Weights of a small GPT-style language model, trained from scratch on English Wikipedia.
Architecture: rotary positions, attention and MLP in parallel.
Each number is 500 + 25 x the weight over its row's rms, rounded and kept within 0 to 999. Layers, rows and columns count from 0. Numbers have three digits each. The size before them is the row's rms in percent of the matrix's.

# layer 2 MLP down (transposed), 384x96, rms 0.0922, rows 58-198, columns 48-95
111:477483441443481474505529515479536461514487503482528507445506527509489536488490497506476525499501470508496541496496485449511499524476541506514524
092:530458506507477532481476519523502505489479479485479522504496502448481536517477494500540547499518528487467508484533563513512551482456528454511511
082:485505535498493491519508533491468505513483475463500472511470500493531514499444483480493483505533515506494495494517541497478521530510509485511489
086:524476483510456493512549469550524491520504498471490522497486498532489447484497529530508508468523526509516464538508471484484523545479498484509529
096:535495521481465510480491493522478465478497501490485529509534495505491492485512496481538489480483541541507445521463508467500505540466436517520516
108:477511505535479494477515514464536468519499492513475465595498473454474482490514514534503503479482511520528478497518522494518494504477512485475485
094:552498501483474493526539455512498486489494565461504492453476500505519508518520544493515509530520468548536474522520519512518515429486470504509502
102:497518538471519522499500494488470492533471468455501492530498468479502501524467513500552497505496543520515557536489446577542503498511491486503517
111:488482515532523491499535488496463467489463489533493508451500530478513529491529486455481516475461478517478538462460494464524513483502500492504498
098:456503503480460508559478532501482524478530485504538516505451507470522504516533534495481479492488489484519509479499499485532478508506531483499526
121:531500476487504529515484494510500507503491542525532535531502468482513482497517510544513500493529545503544514510508488499520508460539517535538524
090:525464507489507473509518464547510501517496529470524511522527491484509475496492498509475501451466482522492503488476545471494464533490521536515525
085:495442480488500484510503474564465454481446453511498502538511498507464504510522478539505504456468493531498522511504473503516498524530537476513514
092:537556535497521494502484522509556480515554474486529523456496506472505503483512515504523479488528525539510506460504536522489510527523517500505488
094:520471501495524547479503523526531498497552485487493515547510494496496499487543506523505509502508495517519481545498508451456526537539498471530529
090:529523507508499476537455519525504457514493464463486513534459509497516481513496495505487494517561450522533487492484536527497492531511528494503524
111:476480449486473559526514522513485489536483488495533480541500496443465503499501539473469504464473495505496494523489493509540512499469507483448539
089:491531506506494444458493504515477529470482491490476494545527522482512509498499490505495500508503462482468527543479508524499520482534497531468446
110:460490535502531483511482504492527474514525479512537484501471460526525508505537508539545487474514464491460539465463498474542480499514488469489498
078:505501441508530518477474517501505505501509524497468529500491511470496508521502518515514496470499502505527524497475445495471549483548520554500479
073:536476525544483496497517536509494525502439479495506518517495474470483562499495474502502487512498531508500488470507552463519533505483523524498534
070:493446562485516475509494535535496472537492512505464489496527495468489419489483514532505518487471528526509454445471530535473529510520535515464463
100:528483503523516490530483501517536453511465501507476488499455485504489488510556480505527538485524501530500520515475492500501522533502505490509544
091:537519531520505499482479504457450478443481491490503537517430507515527504501495520480488494481519519504522496455500496492499551528525572487473501
172:456481502517531513485481479508525494491481480481491533494487471505471485505505469418546484522476505544505550494512495518505523484516475504449493
100:488501518487520519511490502478560510501464528541496487522491492449507518473499499520472505485485547502480510472546468492492498501508499491501525
089:478479506535504457517498495508501527534446514496506521476505514466494516520498508520530530474462480488486492426503515487502534504469532496528529
092:504503515500502538551516519487506521549545473509488491504540499535479513478486515471490501500526518483491480507485501533463496514498522521530501
074:544536533502469516507536475490515493478471543525504513489492484499530528478503455509493517527498484499490508473503523515471516511472462507529499
091:494499497477505511449508448482463509508539474457482521470478497505503521483516488498478451422518466478515497513493531516498504490493490472496479
188:503490508446494491515495486514480460509486477489435501523563479522543558490534488514479485485499471543518493520484470522501456511483489526500482
109:512571486512508498500527499515507460513504532494498493520476487508552529527454515496484511512555494519503513478499544520482474482510525481502498
092:541481509468493523517519503541453469538532506475517496550517501518516460500500494515482499489470520547479547577461534469489508550488497502487500
094:534438500505479464519501460518497463515465526497508533511488502514514493474491479519514497504475511498486527495496476468498489524538514501491522
088:509475540468479482498506489508531479501463436501504501488458478485465466503479460469506508491491473465501498471535527533559464473490525484464456
098:497477498521511552501499495457518521525553487451432529510507462509499476503489525458531470497483510522513414495504488505470524490492481507488464
114:507502490515490532498504484461450548494481516485520498476513462489548490526510463530503473454454486468538531529478520485429523493485523520474531
085:501500527514471519462533487502509510553442481493469542478495521507483467510525505459502536477491489488512506518506518523480512492505506538525502
101:515481518461477498537501478557499447483506481510488503505577503528493508500513489476512496497485495518508485504511487477506501521523511514505493
091:506537520514491483521487503526545496542512537498500483488488544495496516487491504510491477487502508524462555519523489506462466515466512463491474
092:500480504513530529552478476500456537515511495488453524534531522505505496512530509542514516445493499541476520486516482483545498500521477503548479
104:497506509496521529488516542442483452480519510483485488496512521512486526468548468488502513482487487514472520500479478518536507509521504480496513
081:494491500462502482504500502503490507482514450497506509512495479491499495535476478499505504447495523481455484469493531469479503473458494518514474
100:502491456518503510524514522491522553495485525490498479539494476483523501531488456560492502513506521504553519498484493480483532503498492409505510
073:494452507519482495505509525578536461467483500456509512525467481498503493490514503531490489447475475505484501553497498472514533535482471532477474
108:526541522475513472498500508529492517509501515508496493529502487524527482460517489465497493518481551450475484520480462509497518517528517461492506
083:513455489478507473506500504577514484506510476519474487528489478485486492475529494536487493497507571507541506534502474493499509546494494474468521
087:517501494464535511500537525523508528476547497493522484437487529518486519455506475484484489504521493453504521496441499477495514435464523496518480
100:493479439491496486493433518482456483516513545504513528481483489513499497517521520503492480499484511492525481519504477496455472470505505487439470
101:529514538539448474506509525455507546500536520489506501489445516481505496515484505515492500468510510512484482438559495513470500520490527517454486
108:510501456497490487502469501469534489480518498491508497503512491520489511493513496497516524491505499491475559516516475541473482506513516526525449
097:529454469488520467507466488544523506515488456539455522517501493498489509437520530542510522511512529513498491525531481483519513486522536487513514
101:475490501527511487474450490511505491542512495503516493502485482462518506513492521504510469505492504456529491491472502518438482541524480500520493
092:469567498475497480490535511557562522555482460486484503460501499502485500495460521529465471488519487517532472455498474510486500508510514472477506
085:497490492493485475530503573503502500523501495497515501511499513445507470506491470497510483509482481488504544531513510511486536453466516551516500
101:474506491483531432459461498521547474506509485480490507473489555531484516502525494490491518517503505493482482496540472497563490494537487473523455
087:485523473487513471500468528491471480497536523531528488558485521515513501511444508487483533474524526492494461505563492481499520456504521504534488
146:498527491513471504504495500491532530506514512502487508490496484514467480511510542498523478508444523528487484555493533495484526517509468456472509
077:536461494507518472510505506543509527514510453499470494466493487488443509490522490549511515447485526499518494463505483489557505514522496530501502
059:470532503503441475502508494490435486462502460472514485491525459528488484494475489478462477515463455479467486478538505453442487501446505494511473
101:486533511517501489495492522440511488526499490538526509510488519530510485527508501489489474450499511568471500465505500488512518462536501562508496
101:532461471472523468500497525530512471477488502487461486510502483505474509514541494540532492532540495478532486522515551537490521490506536535482511
094:483444528496485511519489514562508488468514480509483530523483468498490516466528495543523513511485545534521472512490463480515518517512495473465549
104:530452488491520476519520497581506470482515463494495491510499495532471495489525470569530507470490514507521488510512494461494514499476519521495508
094:482495539511499463524521491535488490511503551502517486510501473482486480490490539539492509505455495567477537517505571451535483511481465469475473
099:487507522476501530498480518512530483496476447481502505510508478467517459468472525484520541532542523523515490546511493517540534548447481497528481
105:480531462510489557494493515497486503520500495515493523483433470510493475500490548509526486519496492544503468431501538512536499513555481507510492
087:509463503503508484519529493566502516472528485498463508494465476516491508478540484529516495473483526507529486520510491471510512526503485523498517
095:487469520511452497514479474498471526493508512500491514519472499445493527504477529501494516502492486515485491445549511515510497546523504503493491
072:522455478479499452468503509579509493531468496513480523495524479508453500474535486558498502488476518487494496529495495499499496461494513496529502
101:530462495491508471530519517582519475475512478499492491498479498509483508478509478556515527450485531512533492500524485481519519524483497524498509
070:490539455469487488501456500466499508537477511491499517560505484466473480507466531520489537475521485501477481483516502500486533476496495521492507
106:489494506522500499487504518485497488526559469480491541471469458472489526507502557503516506473513557507543500552506523488475519519517496499498514
087:467569492488534471506450484457511497530465496506542484476482496494479521502514534474476527473487476512497542517492536506500571523466492525490514
135:488500484491482469485454507509503484513426455494497506491515501480507498495557504489479496557521527492488525552488505479508549521484469519524523
098:550508528481484495489478502521538532470494475570540500491474465484479469515508514530527521497469514454539497500480518500509490492501488522540480
085:479492479498477519515483538540524499500531518495536481530482485503477535487515508521494485515529493536488552559542470491498479512510504497493552
089:496507545522540485500508474480522520520520504488520552469497489514502513552476514493514526460487464499468479486526527471518518487529536491539499
089:489482503480471465498485519499479526476508490479475497546492507477491494520484527460469488524550507511481520442508529500475511477511522472506515
082:529507512503479515486506420470467554492541526477472502523534516499483498504501479474509483476477486507487501511517533542476503502520484480493500
095:505422507461488506500500474513545449528561462526487554496513530502511473493517471532514505508517502512481512518477479510472464527526500496503525
084:526500532517527526508466479482492536491475513518485480420503488468555472454500525537508518511504475457476471506497451475470496476522515512526489
097:521501525521482503512496528529453496455478475499515478517502436512529468452506485537507485442467502493511513527530492491477489456475490558476474
108:515478488526510489530498511569507489506479505501482509547513481503528454487502514519502500474486519551497497511484455481515538519496488494489512
084:543453489487477503525520504579496470512469502510500509512497486497454478493523471564510504471475511478504475506492493458501511519503496486495498
106:483490505541528504498505481477471479518553575474509491514478511524523519498480493517497509520531483504489517488453486494466465498467504477537495
135:530507468508489527467487532500459468485480527449481500532495457488540461504498480501544499471504483520482517550485452451472501499457515526494497
096:504490497499523477524490504546527429501488493495539496536547524504510490477503486485494503500466511518501495491490481500490535533536531519501502
111:498518522507510530501542447510455539527489502489540490538529508526498474493521488552504500471473525504518514492470490531513550472499456543506478
086:517451511460499484509507516588491480463456502514492491514488493518513479479517476542504525518481519508545496510536492527492503514561510496512515
150:473474513518539528468444517547508546535489518463489493524490528501532492488506535522496522518560489483499535528477446522503526504551490460525500
100:527532513494461450501491512495536530512481496512509495487456482559492500512507554529489502505512495531477501491496500500506535565472492481518511
078:534493466485502461502485496545518474516498520476493506512509467504479482473531510510482504527523533523502481514505477468531526529501488512474526
092:532452501474523480521514496557519494477486486507510493514508496514484507478532481573522510486476482545513511525507505449493494520486515530503527
102:487498485514488533490506498492505518483511466496506482529440543456513510499521495478511486544489510541496467477517510494501516495542471502528541
094:510469529503532476513475534455514475530494509500477496513454486508489494497512517471526476488533501559487471475494546535491534471535458503536476
095:498506525506518487537533505507499488462498529493487469535489453459489461499502468569489517476465497540504502519483551497518481515465508492466484
061:490493514484497480511501489479478538527498489505486507490504563488501481498540534536498523520518471548494550524568508517521480508499517482484506
095:519484506522511484526516540498539487513494499504516535521485532478480456519531556513516503474489521502491499529477486453506508502508523461498503
103:508499519515503468500485476514489516532480461518505498549498504480471454493508515491489481526531492493514447487553503531491509514527512500500496
092:534533553502482470520494512494479475472471475504559493521516490509519477473496509509522524499496484509493464518512500522489499455497502458473498
093:536461484509503473525509494591501445485430473495498512521511478502478477490503477521523521480483512533516475501519492485517523527487498511483517
077:482563542497483492476479478515499478535462485477485501526485492467484508485508498492516506480481482507501506561533499455494513510531525503477502
099:487480478472490472472531523494515479478481523492556483445523496472519497521525524519493514513494484526470474513538476493517500504529524467485477
093:540521519499515485465505494540476488510483531477476515499484531511450489497521542492469530483522522503515552524487531519480514434478500526469502
098:500492525503507510471539501472517582497544469512479503507492490506499552474512475507495500481506496490523522505528541523502451479449482494505474
073:514500480474485475491502494537519458498445464473519516445513504495492528465507461531491505443451491487499501481466498513507510516526545517507529
097:479481481514467518454504498523496493476507465506478470512521471505487450489541492472510540545466485533472481499483476518495482516523464470523510
100:500536530453499473515484517504472480507528552499489500491533477527487496508491485523518525466526476513459535514509494485538478483512514446546480
096:489473518507494487492479524560525481484524476520475533519466470496505540457485513520516529480491519501524483502516488492508522520484497484495526
089:509507495478509531499494510506513484543499508517496483484473506489479495496463478501507532508542464525484519519537504516455560539484525445486500
122:504506455493517493484513484442472504536479534497454484487495504536495485494539481482477480481447475510530539491458549522471500473551455521510525
120:523533476495489510484579532510487534498480490519512494548461502501456469461519497532492524499488479547497466482478483506543503530488519495524520
100:503479505576515502482513507502474466521454496479520504471535516485506508511511521523458504466466480480457491482502479485519509520471498463504498
109:481537481460498469492515494473477561549513483481481456491463516486499531498467517509497515531496492523490481478513480473515511478511463457498507
116:476480528484489536506561553485511520505517531496480507485512528468488537498536507515492501519451513480518484518461494487488527500506464493506542
103:530522559528481494476496531513508493503471473508506464487487469529535480494521509515535482549522501512487511502521510554530534416532475523503485
081:499513487483497481484538494550513493540530468492495540477506491532488484478515470538480486498494537512516505457481519476498495554514512494511502
105:490505541521507514502495501516516491462519485547483542451482511504544503489488498527510472489524519538490492506485546452456502487469478499462487
112:485464471492484510509491518470493496482524491520503497568516465485493505483499528525495497465513541521433517458503484492536499521539475460521512
126:448524522528525497462493476506514547525509501462514517539541475512523493513499537494476472448492511511495510530502490527500554505506461487499557
123:512546549513510548512519520477511495550537479463479488517524464501505482531491477477527494464493471491502471541530487491484444466456485483520485
113:502546458506511526518468466463500518532480467477469511459507492505526522510487509488494481469486525510549487549489495525498501434492464527505470
075:522483509447511494524537524542503484465488484490484514512491479445492485496519490540515513505496532536512472530501459470514505517477490512489524
110:471518490511534548516500508448504462502506481492492473514512535506514479525508502509486503482499465539472535475505426504464505491505536511501516
126:529489490534497491508504492497541454494505468496534509488444561509526538515497513488470539503496477489492500492544499463516499495489531464522491
086:474454513491518507511463543486498493510473550472502525495486519510469510480475450532513492483521492434480461517465482469469531489479495468534514
113:468463495471482462516517496465507535486476492488522472487461465465510528478493541504473511504517499554484508471479500467545464490482490504465474
096:493490482518502491511467465493491472462474469506466476533501486459479511530496491514516531493482449545505517503502479488489499551523496478466484
100:458489513521504452465477498489465483463502484491483513492518502504514504487484542508477534526514466483482499537490433484518523488485466488487452
106:496496500494506457505490502492498487494515504490509511469500491477514503519530479499513492528459530517478552466523510484506529489465491457484498
112:478509526493519498502534501472490494514534520531562505533474493470532480485502520508475511430488479470479438496496555469450491492465523499467493
073:468470483508468516488503499518457527497550491487503509529494471518540493497524494491483482484519481534479519530525481535507509531536486530511518
115:506476490505512534472506493494508522526525548529480538453489528507519506507506514510462475493507474509493508470491492448510524483496477547491512
119:468458531511514493502537504458494469546466496449525486498492520493519545446463552488489512527558530476503522511487500497491515476476495516515527
082:498453486479484462511516499572492474512487460480479534477503528500480541482543474508515499479465524505517483500471468481509517535520501517510492
069:480477512473499522536485519527420494519523498481494531521516460510542509491489483549483487500493501493484529540553485500497479506472532529532482
091:496508453524512486496512490522484464461494464461490518510505535481491500499530488478496470490518522543473504550557484508462517502546445516480518
062:481471483526453480511509530557509462480473505483470503512502505449490496486534516547510523471511516517515506556502483507539503564509516500489521
094:486510530484499481480470475493531502511480476455488515469536509464486462497498473497543526474462516478516463516497506486466565522505500516519460
098:460490511502472487482470471494499484533516525492450506503471508499520477530493476424504501482470497521474476475534474457548510501536508537478500
# layer 2 MLP up, 384x96, rms 0.123, rows 59-199, columns 48-95
108:477486489528525512491521463474486494488484483483494497497503463564523554496531519542482499448473542474548506489485510516520472518518490551466467
098:520475552471517465456512508493507503512505496508464523502514458488483498510507493533473494495508507463549512512461503525553533534457502529498440
075:504477488538458507494552462533506480505502481494497492506468490524489455495487479534506476471511510488500443529525458485466506540475473473492531
104:524514488506497495532514461551489466467469528492503481528520512493489468507488490508559496454467493528513458512473511452478536520486456515521488
102:510494496478508499531490482534460516476488512473518561419477539545540499490478487480513475497510472517481511492479437512481506487516489507517521
109:468506509514495497555465536492501480522500456508512497591487498496491493501488467480509485476485543478468528489476453472470484541512526515488488
117:519507506484512504540492514510506447488527453503511450463471553499518552480505513471525506501532509491479457507518469499490486554496502450487521
104:524497489473503498509473511495543534514555521453505483535481471500480464494485513550517484520539515505516467517523497530490473537510491506498494
118:521511486473484524498543504548526525541537475477525456508481529529519492492491486537525514508499500497508506492542494506495445483509512460479481
118:521514493509501463490467489563540475540509460514495512480448497534500514504490513475513489467494496522491524459496458496482455482507509439488515
078:515467519524528483493521459527506483499486519458535480529504475510510466486520482516483507481471499506500468491478515473506471553519495526499551
084:478449484488490503506496444549488448460455463532481460522505508525460507503528448563529499465455480527506500515517443496468487517511522493505482
083:500513532499500472522532475544515497507523492515519522449466501527514469489496479512484521494455491536533482478460493513470507525518469502508512
091:507456522497516508495500502505516467455555498493461489494495518493530493481529474508513495489508492495514472538484465459467524535499469451490503
104:444487537520497493461504484510474540497499525547535494483504481528473508487501494538504489478456570489495533500508478513511500482498465552510523
117:504493540502504480492463460468515499457508486477468517423516492541534505476495471513513492516495485495510482467504476496453478523466503514521501
094:508450526493482518521515475510507465531478498513496497463483479538465494501469497529519481483485512501508482467491487501498512492463504515542536
102:544485488493490512489526507512521492479483508507472536492529563482487487505450471495453524508500532527525469529527493514462499505504519548504544
105:505490465524470501472503522507529494454485510517527509472509484489488490497506508522470484469460524497522503510521471512499567494501442551503487
099:526449519467521504546503501522489502442474455512489499506539477526478552506541461530474495455503525525505479529471484488520542479497487524505482
099:481458538463481494511501483529497457504491489548482463494529493487465477501471497549488500486479524506519440493494456498467545568517510532471505
101:518498507525497496539452536500521439463487494492486514463470474506497529514524451492506512460501491542487499570504447480499544549481487480500535
091:495469502533495521495498479483483491460497497476470505484511445526496532473468516565481473452491514537514512514486517514544497493502441550497479
131:486505514521503500531488501532469504516495466518488533507436527521509502494493490481515482480506459521483503505524514508469409494503507486488485
111:507507506538505472486492500529514481536510521480505522505460526494519487499509476513507511483468532530535503479489448502472460546491484486476471
087:529529488486511536488479498488526485473571493519502476528498489519536478481494475489480468518560517517510507541526500499491463498531489474479493
102:532492482529492492482482484499484496479500511513537513529429532488527513516464499532535514504480503506497520508493503497488481525489519455462537
090:500490493443489486475532468566499542456500481481518484495540523527469443507523511532498485456496486481563440509515522512542479469489486529512507
106:519515504482476478544524486556504472479493518505533461545501535489511479526493480472506547536517521528451488479501473464489449499511489488473465
141:501520474481506498544508451569486463507489501502456455513534505541492489488488480515524499467505490557521515489489432505484449469460497492533530
107:473422505510490484516477496479510533471481460479515543502517508494443474474539498517532493469441501472497482520490455464515536511490483510478495
096:518503534502498519482520470546479488535494551450530500551475509483495433484503497523522509488476518536506505545436502454491476517489474544486482
096:493448514505496467512508469531504466518478510468512466516475530495490479490501474518520501502464489510485516493473438461486478550493466490477530
111:487495504514532500480500449496510493521498522487505492488527496513504472483507466529482493521510543513499476501479427511452511532501475517506544
112:499534528484504505517528515536455531460478438482481517474504480501518533500499485513495507497506504503533500535522553545520462494528471525476531
106:497522510479493463518509531548533446517519497512494477537493532507423503470506506495487519513530492513489472465519496517545468487508487490522470
105:490494489521528546450507478513485513514486488476509548472444457524481503517528519544485504492439525475500515477487528531499496525503458544492476
101:488490493502492504552529430547490458454476479498469460500519500535495492502503477537509479486477489510507484498507457476490484516477496499513525
107:508521517467518473529520484534543450550525520466532479511487527481509483483495510503494537514513504524522492502460461474499503545444490457459502
095:513516487502487491458519547509530476497496491527544473463473473513505489495487493481465493553526531467516503504507532503483500494481511494441546
103:504476512481502501519477468541521531520495475515521500517480451478499461531446526518484501524527520480498484506537523494462492493495502512509496
084:494476502512494495483483512516498478513483536522500481474502528502495485465487497489502508525491480491542511513503450537508484531512534459489545
110:512532531513500473454460494537507468498524524533524510479501484514506493473490536441474500501494491487476495500524478525528499528543489553523525
077:518467510518487478523530535549529465457513507427513485535456474503514500489509488528510490462491471500484508546491484470507520533499459493473471
100:478456485505484514491491497487528473483501475500529494499525525483452513536500495531509494498542457547529496491538539492507483487477491536502498
072:509458499487497477518494504558498479505530495527459452511484475503505507496521492526497499496497566505541499525510450491490510539502469481473518
094:478491507536474492521493462482510444494486477456478505532501475482512472528486489523531510466490469517462468502561462507485465555527508512491505
095:528510530477482495503557492528514467472461467483493484540507507492495501487487475493492519492521476506472525475482516489563531524482494481547507
097:500471522461475484502526455502460518451456472514458514465512451520536522465495485514499503474500520492546480507494524481519540507502444514500506
095:479478540480508489519539507528464508527475517522496471503499494476490475514474503504495492516501488513515460468488491467519511499487485466487537
091:489499474497502479501462474575499529524506454536463467506472515482508502482482511517530521507482528521480517497500475510493473489524475453478508
091:514487512451497526511506517530504478440487499495467501502495534518470497513525481482510535493506489538493508506544499473570527473488519522479511
071:519519494520515516488541496539520517469511460462491513471480479530481533499524485548486463509509510493516491493503476520481504514507490503454545
097:489492469530502543494498455490523493493475505505509512488460474542469530498485522509512503510517494471482462441478499493476474520540494470488504
115:508514476527495493510574496493514497543537507512508460489500528503521459534476491511536493526520518504503466499493452457486513519504486485477508
103:473472513509472515521462454496491500472463488465490520421525478486492532498542486491506460506493491484496518530482472502508511543512469499471491
122:479540503511511452467465508550509481513514489473483505522454478526514498498480522482512531528490496475482507449489510502504464518481476487468490
075:542431490524511466511499507530527536485507444528472496481481486489446500490534496582543485458473504479540479470495484487535466518528478514509495
091:499466499487488488489470486511537521541519549498462451534518503512494455499513474520508498490495531488516481538473498468512509531525504514460463
099:523451499493521496524542469551468493478508530476459481494521495472463517484488508509505510542499499442529494534487488501477487536453489466498527
093:535465504486527473508501519534483456498530501479477436507474539507473505495504494541543497534505501504518505508504471501481481496479485503452531
076:487438509499498504533480507537503483447526491513470519503478485506506536486522474521538500508462532516506462530495455480510510503488477465448517
066:513454483494491478498505504550502472471508456522504439513482500515461479478525458556534505483476498479508475498515486464484505482479497510481496
082:470470561546539487517537449512516498474505509476502476485508457486486473488474487560508518471454504560510481508487525460499486503455493541483507
113:504495487515522481474537448549467491493497488482501498514516471546493469494518517535525500462494547511514534473461529501523437491538483501484507
096:514465519514499437512503492513502481481487502469512468510558528493501517470512460478491508457500505460494528556495465488485518484452529482486501
070:496454494509505495509510477527490530461525481502454497493456458519508494470528467526518485474462501494512471519499478477495496509505454500487501
089:527513506505540497446505475516461510520443490476490510472531524553514526467508498536504512473523515470546512496482487530520526469474475488526493
068:518457475478477473454502511552493481508481486534491480486521476523447492471542485572487501486472517493526476515490489500500493490492487509515508
068:511456488492485475514502511553515485463500465514484447493458503500479499473486466544524514464468512496526476508522476479503510502487479514486499
090:489465542542482481485538500514480478467541500513500461464497482530498510512534488479477472524486505485534486507479496493529508523536506500525504
120:495460490534540526494506493506492537462515458487473523451473453500511558489508520546519473484479526491526497544490514517519514526505474512462488
086:499526497487503480510500489506509477510471509496548468504502473520516465494511456492460552486491505568497463535486503504513522525524500522502501
115:497501523500486481545469507541487481482461457521506527477445528489488515472538510484520522525515508493459526513470507503490514498503459472477540
098:464495483508501497518523509492470477521505511451447504508517565519504534482466480497475484512531487537479512505523467508492490514492515503457532
089:489479491477492510508508515528530474494543516470530479501480509523468531494499483491501506488495483534504525562545418485488467515501493474477538
091:525513505458477521482485529510488492483538477529500440553496496460496513487504500542497501531488547469556508515515504517510500520487465510460489
102:495521491519511517456532459511495489486499491497489501421505469547505494483477486532476485505478497467520460519519476542528491479469444545466485
098:501510504502496535522525513536498480456480481486471512508528487510518517494495491559540489484498454530528461517543501471488495482459483526519514
097:467426528469444473525503470500512443509525480523490509481502545501519489495498469517530518485496502512499496512502444476468491546489474483475499
099:454495482480473450496519500513492442474492510481498494556490495528416540530498468510467490479506514518520527509514540519504504522462502510473533
110:496487470503480544498483477506531476518510547500479528494493486487475462493458470510514484491483489547500509503463457479466482520478464556509520
095:534497503520533513518526500526508502472481497512513480541516490519497455462456497529493489483506501540483480493486449476503532500497468523506500
074:534450496493465504552515506540507464489470503535494488511483478500448472489518468560532506478474494476498454502485470472497509521505486486495494
110:516495499470477517498475532531545511461458424506522479519513465485470495501523489501514496502472506489507480530527525498538538504516509513468492
129:524462484510494542512487506498504448506496561486487501515507468467501471492503479512509535478482477542476480548496463454483545532509488502496484
101:474499515512526498504487518539509460496490540507543483526511539520512443474493501485516511477499512517508485501481463490486524507538478535505493
113:507501512499513488509472520523548447489514508506454505459491503471539524482471491436503503509514481477495505534528497482486453543523554465496519
067:519466495466480486512500499565469458471465497500499466537473488525501464467527448537508524499474505502539485493521473500485492520541486502496521
130:505513540459497461498462490532520483556538502528503489495457498509527500495473504490492516490496492521492491523469478481470496530481495460477505
096:519504511491471485539518481512501482487497484481482485486525457549480483518501505517487495461526479540487493542492449460502555554489490485517521
093:519487485496516479508461490531470480521506534473491476492474459509495476484535511494481510523519511506488480492477452488509532543509463497468523
067:515449492480503481500487492529507486450481470506512450515497476514465486473544473553551498490485471513481508518509477446473484517485495500488522
100:500497524477527500504513507531492472519481523489466493476555461533479481477498493538511493446511491473524541509521501498497477497472543526497492
093:501501490483477531483516470527479491476500476522506467520562521467500492501449473539471526502492504458515530497507441471499460515476549495478535
082:506487509523508497513531483505502499454497502484504486507464443495478488484485453579506523463436490502517483513492526498485481520474473526475505
097:479503497522482495526513503520522474500486492472535511514484553465529486500563487511528528521502493506481534500522459475500477486504475474427479
088:508495490482501518478511457499453513499516498521503455493515475512557554472478474518482519527512502503524493472519527538508499521488489520502510
093:504492481490511504501516522489501486461527532512481526461499501510564574502505476513520516480481517503489551516475512487505489490487499490517513
089:479466474503504527477512454498505534527526516488445481514491498488476512495486463508482497486512529515499516504484485469511471532491493559539504
074:523473482508497498531516486571495451485420467498500512533504477510457458495513453514532532473458483535523479513521468500491523499491480521487505
105:509534495447546474518476530538511488507504468450478477490479523495507488469467500486539502472538500522503539535496503502498512481483490486470485
100:527496535524508523526461494517495491513526496512451501537476503508477519456467476506520490475497517481536515494462521493474502493454507518520516
098:472471500497495507542497491470557498478530468487510461525516460503542498501494445506563480513500468495476458489513470494516488545528516477519489
103:483495477493491486541468454507465434499460515478516527493487514488482456535478498494524492507477486508466464507473430465474533519529496513490519
088:530475488494485488485512505534524459480443458469532538470515479503491528441510463520520490451450479481509501508452512499510518519531524502502509
098:493510521479498472559504519475505495505500489499519539475482513485509522491472474535514447468514538496527492513538478488513525473481500544509491
096:490460485561499531485524489500553544498473455481505501493456525487526488494479505504482463508481522484533461482490496501469517521497471534441539
083:489446507501488486489470536528517489466532461524479490479481496505494534461476475508533509488491501504512496523516458480480506517490492493472517
100:467482529522533490518508472522480514468510505491522535530527450522503513518536515534494519487493550482516473488473514482534464460518500554536466
108:482479545489480494514487510536525471447516478515531489532537506472468469516485513502529517491526506482479459505545438439503493508464542500498478
111:529502489504501490519537455552492494503479492514484454534532514526472469475526440561530482464512492538527470526484459472479469515470515501509540
097:497515530418479497531467486522553510488545524520484464527481467502495481491488479468538503517516493510540503525527514506482481467533520528511521
099:500454508542493518495478498517509427449487525515502535490519460508480450507544486483499488473499509487496519521511509508467475515485558535524487
118:520503524493502478503509500544509524524496493473481436536471517478502506508518530508550511538502510492512497524444481503503500525505474451458535
101:465486456475499494532531462486507475501511529496487537509500560490458503509469490505487507491480505507509480499477470469455483579462523508472511
071:488492504467504472457533478551497483517525477485499496474482460552486459473524443526476499492476519506515491455469493495482483536519493501515505
104:502496470477485470500482523508481491528466507441525471556514484493455495520521502483483542504484477464511497478492464540534491508540523499517518
111:495522529522514505505515499538495506507485525468511483458491539499488478514493472484534500533486471498544487536513489515461489498451521526467516
118:506504509484511527524503457529456490499514462515494494517464494521494499488507499504514467483499510519501499530506484513480430494498478430452493
108:488453450471470458473482476514501501438454509528530514505458518483497528476505531529466496524485534505485523465472501500522570519546506511483480
136:519521484503516505470484510510526539520510459471479517466440490488556519522499511528496512515485530515528482540485526531508502492514491509508480
071:506475506454501492533519502534507479458510498510490484500496456474502492492518472557531499497479512522531465524500434462505498514487469499466529
111:504508490512508501511530508539488512501488519499544505459445515521527507487480525451537482485522516485519487494495507526546465495487466472466495
123:506521482565508507506514485522505480533496515475514486470506546537532499493463484505503486490488502490521485462490461493523505518503493486498505
113:511490478505495508525533466502494489447506444506474461504518471517532514499510504495535464500514498552516498501542483501506474507509508517480512
094:529518498529518512488488491523491463499527517522464506525539543517486487489526455512529472482500504460502498500510487533482509487515499487557531
095:498518515490494484491495539537500515546519539515510519470502486531509474476501485470488454515525528457499503486497491498536490459488499506530514
103:531478473489498513535519464525516499521474507519495497505495493507484471498480430503516462483500538504505497488507543539480472499490521514519544
107:450529508508521470497493475538499464516494476488483517476490522534508506478482473504535501501500459486482482489503465516444470524477485488501529
101:495496455499473511513483498515505521478483469433460511474511526523464506512484480504544509525477521516515556486495437510546477479532481486523508
089:521518509491516467502495522516527470504460516554494497483493534482459510507489510515542504494489533467516506496481524474523510488461511477498486
109:500517508468477492526496496513500474461495465474533438545523479499498512511495504502559524504498516492482490533518520537476487500513542453526475
123:520511513511504478522477520545508487552524482510488502494470559498501492503496488498519527502489507516489519528455476486481501540472486442483498
077:509465489491490473518532478562493470509469472460480527479484532510496540466557481511551492474447497490519452495465461497504509522542493502507490
093:500504477505491489521527479545509518544505503483533486528492504542523459492520467532458457515498520485548508485495472480489460475455495510464472
106:492510498527506487543525521511529483481506493455526540487448557502517501489541456503537499498508490540492476530522454515448503514531460512459469
071:486480495514442485519498515554512470465489508461487480496485473489487502492523489528520500455496488509513506559500459477514491561504478478476499
106:519516500509470461479548492554514516518477488473481467515496477487512435531514496537533506497479507488513452492515523472498493528518484491486463
094:512511469492512531500539531514473518475489482504544478505515496514449511444500525575479492496517511487527497509484534537475504491457479463525498
095:518479531487477508596500513518499475455477496502473498516522477483436514466525469492515547494475488512502526504502529500503493482488521515497495